Weights of a small GPT-style language model, trained from scratch on English Wikipedia: RMSNorm before each block.
Each number is 200 + 40 x the weight over its row's rms, rounded and kept within 0 to 999. Layers, rows and columns count from 0. The size before them is the row's rms in percent of the matrix's.

# layer 10 MLP gate, 512x192, rms 0.121, rows 466-511, columns 128-191
092,205,180,229,67,242,219,171,275,231,251,193,148,172,159,180,223,175,178,194,211,169,244,199,232,194,237,196,217,217,209,223,177,165,187,226,122,251,194,242,244,259,134,250,219,235,219,116,242,179,216,202,209,198,238,216,203,233,199,206,157,166,158,161,199
102,191,259,213,188,176,216,255,261,257,193,221,162,176,239,183,158,214,198,231,216,158,181,251,279,188,236,254,181,226,238,168,119,216,198,162,178,202,229,182,198,192,195,274,160,243,202,273,222,118,152,121,239,228,141,208,200,183,153,184,260,227,202,210,230
098,199,267,199,206,221,195,255,279,235,213,186,158,185,184,224,151,187,276,299,148,176,180,225,293,193,197,278,235,162,156,191,197,162,200,243,196,235,213,183,266,210,182,244,188,182,240,225,184,183,146,219,221,259,214,182,192,160,217,203,182,218,242,168,204
101,220,181,231,205,194,203,222,146,163,143,122,230,235,218,245,210,193,182,253,244,205,201,202,268,261,199,187,203,241,228,143,214,218,170,155,160,170,193,188,116,230,137,223,212,244,316,226,168,137,206,173,197,192,178,205,224,200,181,218,208,244,314,238,212
103,230,188,204,246,181,189,203,198,166,234,238,177,193,109,256,174,213,250,327,203,213,164,225,199,179,181,209,116,256,189,170,278,187,186,171,156,189,233,200,195,194,190,249,224,234,154,143,225,256,273,214,180,199,192,243,161,230,185,147,232,118,208,154,232
102,185,168,125,209,178,140,221,277,161,143,178,215,199,163,183,208,217,245,196,224,168,275,258,183,154,192,309,205,159,117,210,183,188,222,289,220,238,280,198,158,156,220,192,174,219,217,243,290,222,179,195,261,138,174,298,193,160,248,230,169,194,207,230,145
096,200,239,172,249,214,179,263,128,208,189,238,212,194,255,172,182,93,189,152,199,202,270,217,185,175,210,195,148,278,179,143,190,227,176,185,106,142,160,217,232,200,177,201,199,239,207,155,213,149,164,191,217,189,257,221,216,200,126,258,256,193,258,231,203
093,225,237,236,207,215,164,173,211,178,232,224,141,164,181,216,121,224,181,205,159,206,214,201,240,247,186,257,176,238,256,156,151,249,251,215,195,162,206,208,266,158,228,146,215,213,259,188,208,127,225,188,153,175,155,165,251,240,140,268,248,227,234,186,286
105,218,213,148,231,187,163,275,199,158,206,179,142,216,201,192,203,169,251,220,214,187,272,165,242,217,217,264,148,127,179,169,173,224,221,205,164,153,278,144,232,250,150,209,194,163,163,265,182,191,193,176,220,199,193,212,175,255,183,229,178,195,172,154,165
108,253,274,167,210,174,248,235,213,191,210,82,178,220,189,204,262,224,102,216,227,198,178,212,240,260,192,285,208,206,211,229,237,167,201,235,150,217,240,177,228,194,180,275,226,175,157,212,221,237,215,152,185,144,175,200,180,245,195,267,223,165,231,172,228
104,157,256,263,90,243,217,242,205,183,217,102,137,187,255,214,174,217,158,215,235,261,207,251,276,219,229,220,154,225,216,221,214,128,264,213,211,219,221,195,226,241,218,211,193,178,161,203,228,173,155,244,218,155,199,230,180,193,222,168,118,153,225,166,219
099,192,239,202,246,236,219,214,129,193,228,199,180,222,209,149,245,195,247,176,248,244,260,277,231,222,207,229,184,196,193,260,204,219,133,266,176,148,160,184,229,141,266,185,223,168,223,210,266,183,250,155,173,169,249,170,248,225,192,218,219,181,226,243,273
078,181,187,233,195,159,238,116,204,244,189,104,180,229,157,213,197,150,250,103,146,215,228,229,133,202,106,198,224,148,166,246,269,231,227,128,203,167,230,186,177,208,192,201,175,209,196,180,244,206,173,236,121,213,284,178,194,189,164,168,254,261,303,170,174
098,247,259,126,144,182,144,135,227,163,133,219,253,212,203,152,177,191,204,199,166,179,223,185,174,82,204,273,186,198,211,264,203,258,265,179,238,230,247,183,189,160,158,182,269,168,238,256,144,193,162,208,147,195,197,204,232,189,175,149,164,258,150,134,237
099,222,182,220,251,178,178,246,169,210,228,168,241,242,227,186,273,222,200,198,183,227,144,183,247,216,172,241,209,202,204,249,184,178,156,123,127,193,141,211,196,208,214,169,153,193,234,217,154,207,176,160,163,188,314,241,114,227,319,267,218,229,187,252,238
095,200,191,174,184,285,163,166,181,155,213,171,225,212,225,85,142,230,123,179,186,171,208,255,178,190,237,150,279,168,182,146,222,229,146,181,206,166,150,282,192,156,166,169,215,230,250,281,190,200,194,156,204,252,248,222,215,203,205,165,235,213,177,197,160
102,173,142,198,193,215,185,194,224,218,150,198,194,190,145,202,186,201,228,196,250,211,191,145,233,222,148,200,227,197,171,204,196,326,281,101,140,220,180,179,177,188,147,266,252,295,135,244,224,191,241,223,212,216,238,234,164,245,232,238,193,196,186,256,240
100,266,186,244,178,184,199,183,180,149,184,179,238,125,214,172,146,196,233,183,125,221,165,229,242,121,187,218,185,150,217,223,239,183,224,265,177,180,178,189,178,162,199,219,156,219,207,202,240,238,210,113,245,177,208,164,142,237,205,208,186,175,203,195,201
092,205,131,134,230,167,160,161,137,170,152,142,196,220,162,190,233,206,153,151,236,154,238,233,164,287,259,186,200,221,175,233,231,305,153,132,203,152,219,209,180,215,229,274,183,206,196,248,228,176,239,171,95,232,229,139,155,216,251,154,206,250,171,149,229
111,159,260,220,188,174,196,203,181,120,181,168,149,256,233,205,190,236,225,216,217,156,171,203,256,104,197,218,179,220,172,207,232,137,199,229,204,196,131,164,201,186,220,158,172,125,214,178,224,165,171,171,240,140,253,248,184,137,136,199,180,170,260,107,230
111,218,242,202,185,201,177,220,177,133,223,203,245,185,225,128,146,208,188,279,238,225,142,257,258,190,218,97,205,153,158,193,164,194,307,246,188,186,232,162,245,223,217,226,222,191,244,184,225,208,222,245,221,190,203,158,230,199,174,236,164,136,209,185,212
087,163,181,215,115,184,209,105,207,236,175,167,228,215,247,199,256,244,171,187,220,254,208,216,150,143,168,151,229,296,282,205,192,220,208,196,202,227,222,303,242,107,190,121,218,281,237,206,218,235,212,203,109,191,215,225,260,174,234,200,220,174,154,231,177
102,172,118,192,204,219,135,251,224,207,202,199,296,176,107,216,254,212,181,236,264,210,243,227,194,140,217,186,140,154,203,201,145,156,177,296,229,155,219,125,143,170,152,160,186,200,318,201,169,152,205,257,184,216,178,239,172,258,239,220,234,130,160,214,155
105,241,246,241,132,214,250,223,179,197,167,133,236,214,230,186,117,247,156,197,208,191,263,242,278,204,155,203,208,213,166,224,176,220,308,218,217,202,202,215,179,181,188,286,210,208,220,162,286,183,143,195,223,193,247,303,217,235,228,231,240,266,210,149,220
093,185,217,214,131,170,142,245,238,212,251,265,153,218,131,185,219,154,214,262,184,193,212,139,209,201,215,225,206,156,191,287,258,237,255,176,144,181,222,208,264,219,170,183,236,265,237,168,236,187,180,231,214,140,196,188,175,225,155,247,282,211,161,161,229
095,267,192,215,241,152,176,201,224,169,246,285,141,190,164,250,223,188,219,234,185,188,240,255,236,112,246,189,127,152,132,218,216,158,250,248,217,207,222,173,254,220,235,193,226,181,172,201,186,258,230,120,152,201,197,205,160,196,142,221,152,161,266,195,193
103,328,236,166,225,237,198,281,223,192,224,193,214,251,189,280,153,243,238,177,184,243,220,221,194,152,212,212,174,188,169,222,189,213,155,198,161,189,130,185,257,173,120,187,220,222,217,128,187,140,187,226,198,205,272,301,201,252,193,219,209,106,203,174,121
102,183,197,229,218,122,184,245,240,125,216,185,191,177,226,206,270,303,199,163,158,264,238,219,162,111,207,210,163,167,118,147,230,179,136,158,211,187,228,226,196,251,220,246,176,187,131,213,233,166,184,190,148,230,240,217,184,179,217,202,157,177,299,230,180
105,215,203,273,214,259,151,224,90,167,189,202,253,230,186,238,142,238,208,173,150,234,290,179,293,174,218,233,222,168,269,249,273,165,257,71,193,240,261,202,161,214,212,246,252,206,84,271,251,202,149,94,198,158,239,239,222,252,227,230,167,162,148,168,256
109,241,148,197,181,228,172,247,237,171,164,257,148,191,226,230,289,205,149,271,240,192,244,185,225,186,223,207,210,189,127,255,203,174,184,208,248,219,204,155,244,192,216,98,191,156,165,238,163,241,190,133,260,227,152,152,266,190,191,291,213,190,256,150,230
100,194,154,195,246,225,219,156,265,190,199,223,199,234,227,195,264,207,195,182,242,134,201,192,273,256,212,128,191,205,288,178,177,216,211,212,164,158,229,207,221,218,200,254,99,213,238,189,208,229,182,170,171,182,227,288,158,171,193,118,210,196,166,262,189
102,124,227,158,226,144,216,197,205,199,198,205,267,206,173,187,227,227,231,202,206,199,199,158,215,204,232,216,239,158,178,200,214,242,209,168,187,212,194,179,236,142,184,221,174,188,194,244,310,258,169,256,240,102,220,162,196,180,204,238,186,156,207,252,165
105,156,233,194,241,159,188,166,277,243,226,234,150,237,240,133,261,189,204,215,174,199,225,190,208,230,205,224,201,194,267,247,180,228,209,197,229,269,261,147,204,186,205,186,260,218,196,206,134,152,196,249,262,104,169,252,138,100,175,206,229,239,136,196,242
103,208,124,168,168,218,162,180,252,223,224,243,170,153,230,194,168,189,249,222,236,192,170,169,230,181,215,211,255,105,167,189,206,222,306,189,210,168,247,183,284,211,171,145,217,206,271,163,252,152,111,185,272,236,216,226,159,154,163,228,245,203,273,156,217
087,159,162,200,201,207,194,196,254,171,162,258,172,250,268,192,171,231,209,183,232,252,220,236,160,145,226,122,226,228,182,123,196,196,267,248,169,176,201,217,190,271,198,179,237,218,197,191,194,239,185,161,125,170,237,163,201,197,269,133,235,260,203,263,207
095,150,189,188,229,196,149,175,193,181,199,205,200,202,194,148,202,177,157,213,206,156,314,211,156,222,191,183,172,162,179,133,159,273,115,180,180,171,223,141,127,265,237,227,196,208,188,238,175,244,251,196,172,102,292,222,198,279,195,160,237,260,243,204,144
098,183,227,172,191,172,195,252,239,232,163,172,246,189,215,260,128,190,191,196,206,220,217,253,269,196,179,280,157,227,200,176,190,141,220,224,126,207,145,253,159,258,227,216,317,226,219,189,219,218,224,184,298,237,264,245,158,227,129,280,178,216,189,225,196
103,167,175,256,208,170,127,215,89,166,118,191,254,209,177,179,177,258,254,156,231,204,223,99,187,201,225,198,171,206,168,221,215,185,146,223,200,251,196,259,273,157,182,231,168,256,282,182,175,171,173,204,234,229,173,195,238,172,145,198,189,280,216,176,185
083,193,219,144,243,177,185,252,214,182,152,212,214,250,232,222,191,153,226,172,255,195,102,195,216,239,160,208,185,245,208,179,186,161,257,173,215,175,220,183,202,259,236,159,183,209,290,191,189,139,230,229,200,223,193,279,154,220,169,280,197,284,245,285,163
110,235,179,259,260,199,187,219,202,153,124,180,194,207,227,189,245,235,230,174,178,218,178,130,150,175,223,202,180,207,206,129,206,253,175,173,147,238,207,199,167,153,181,168,251,166,256,283,179,159,240,215,262,218,227,186,178,171,186,249,142,211,201,204,219
096,197,217,204,144,240,235,192,221,133,261,157,231,258,202,164,142,209,181,228,210,181,161,213,194,246,163,189,204,186,276,136,232,162,184,208,192,219,137,203,246,234,225,248,201,121,222,206,204,180,188,181,217,217,124,173,132,223,154,172,155,165,270,122,186
087,145,297,191,166,232,232,202,154,205,192,238,220,206,177,183,214,117,244,264,154,169,202,217,196,188,197,208,238,151,163,206,123,204,275,210,162,218,165,205,216,189,172,169,185,247,132,212,197,252,206,204,209,197,242,219,146,248,165,267,172,130,207,200,210
098,185,201,173,229,220,176,220,135,205,224,222,298,234,230,236,205,154,256,164,161,207,201,126,233,188,206,156,180,197,290,202,234,225,198,151,175,141,248,206,205,195,214,233,179,232,243,236,220,173,173,210,291,142,199,236,139,218,299,290,273,224,224,283,163
099,147,237,158,137,189,231,185,210,159,201,182,230,245,180,238,221,159,149,178,186,255,310,205,225,212,197,256,190,212,200,192,211,93,195,75,248,210,293,187,171,198,227,251,203,186,205,170,195,261,223,188,178,206,210,200,208,236,229,210,171,213,218,293,240
103,210,173,132,179,204,260,239,255,175,187,195,235,139,235,138,211,247,140,257,265,241,267,192,269,103,237,191,134,182,136,162,235,206,257,176,189,218,150,224,209,167,206,221,204,220,153,206,185,166,261,277,174,205,201,198,187,165,203,207,218,150,185,167,268
094,198,237,135,224,191,229,194,234,201,178,247,208,233,252,134,174,210,222,116,118,142,206,224,215,188,235,205,239,200,198,221,181,197,223,198,125,221,234,146,195,176,211,135,167,173,230,200,179,179,223,263,130,205,222,160,209,218,240,190,146,215,210,162,142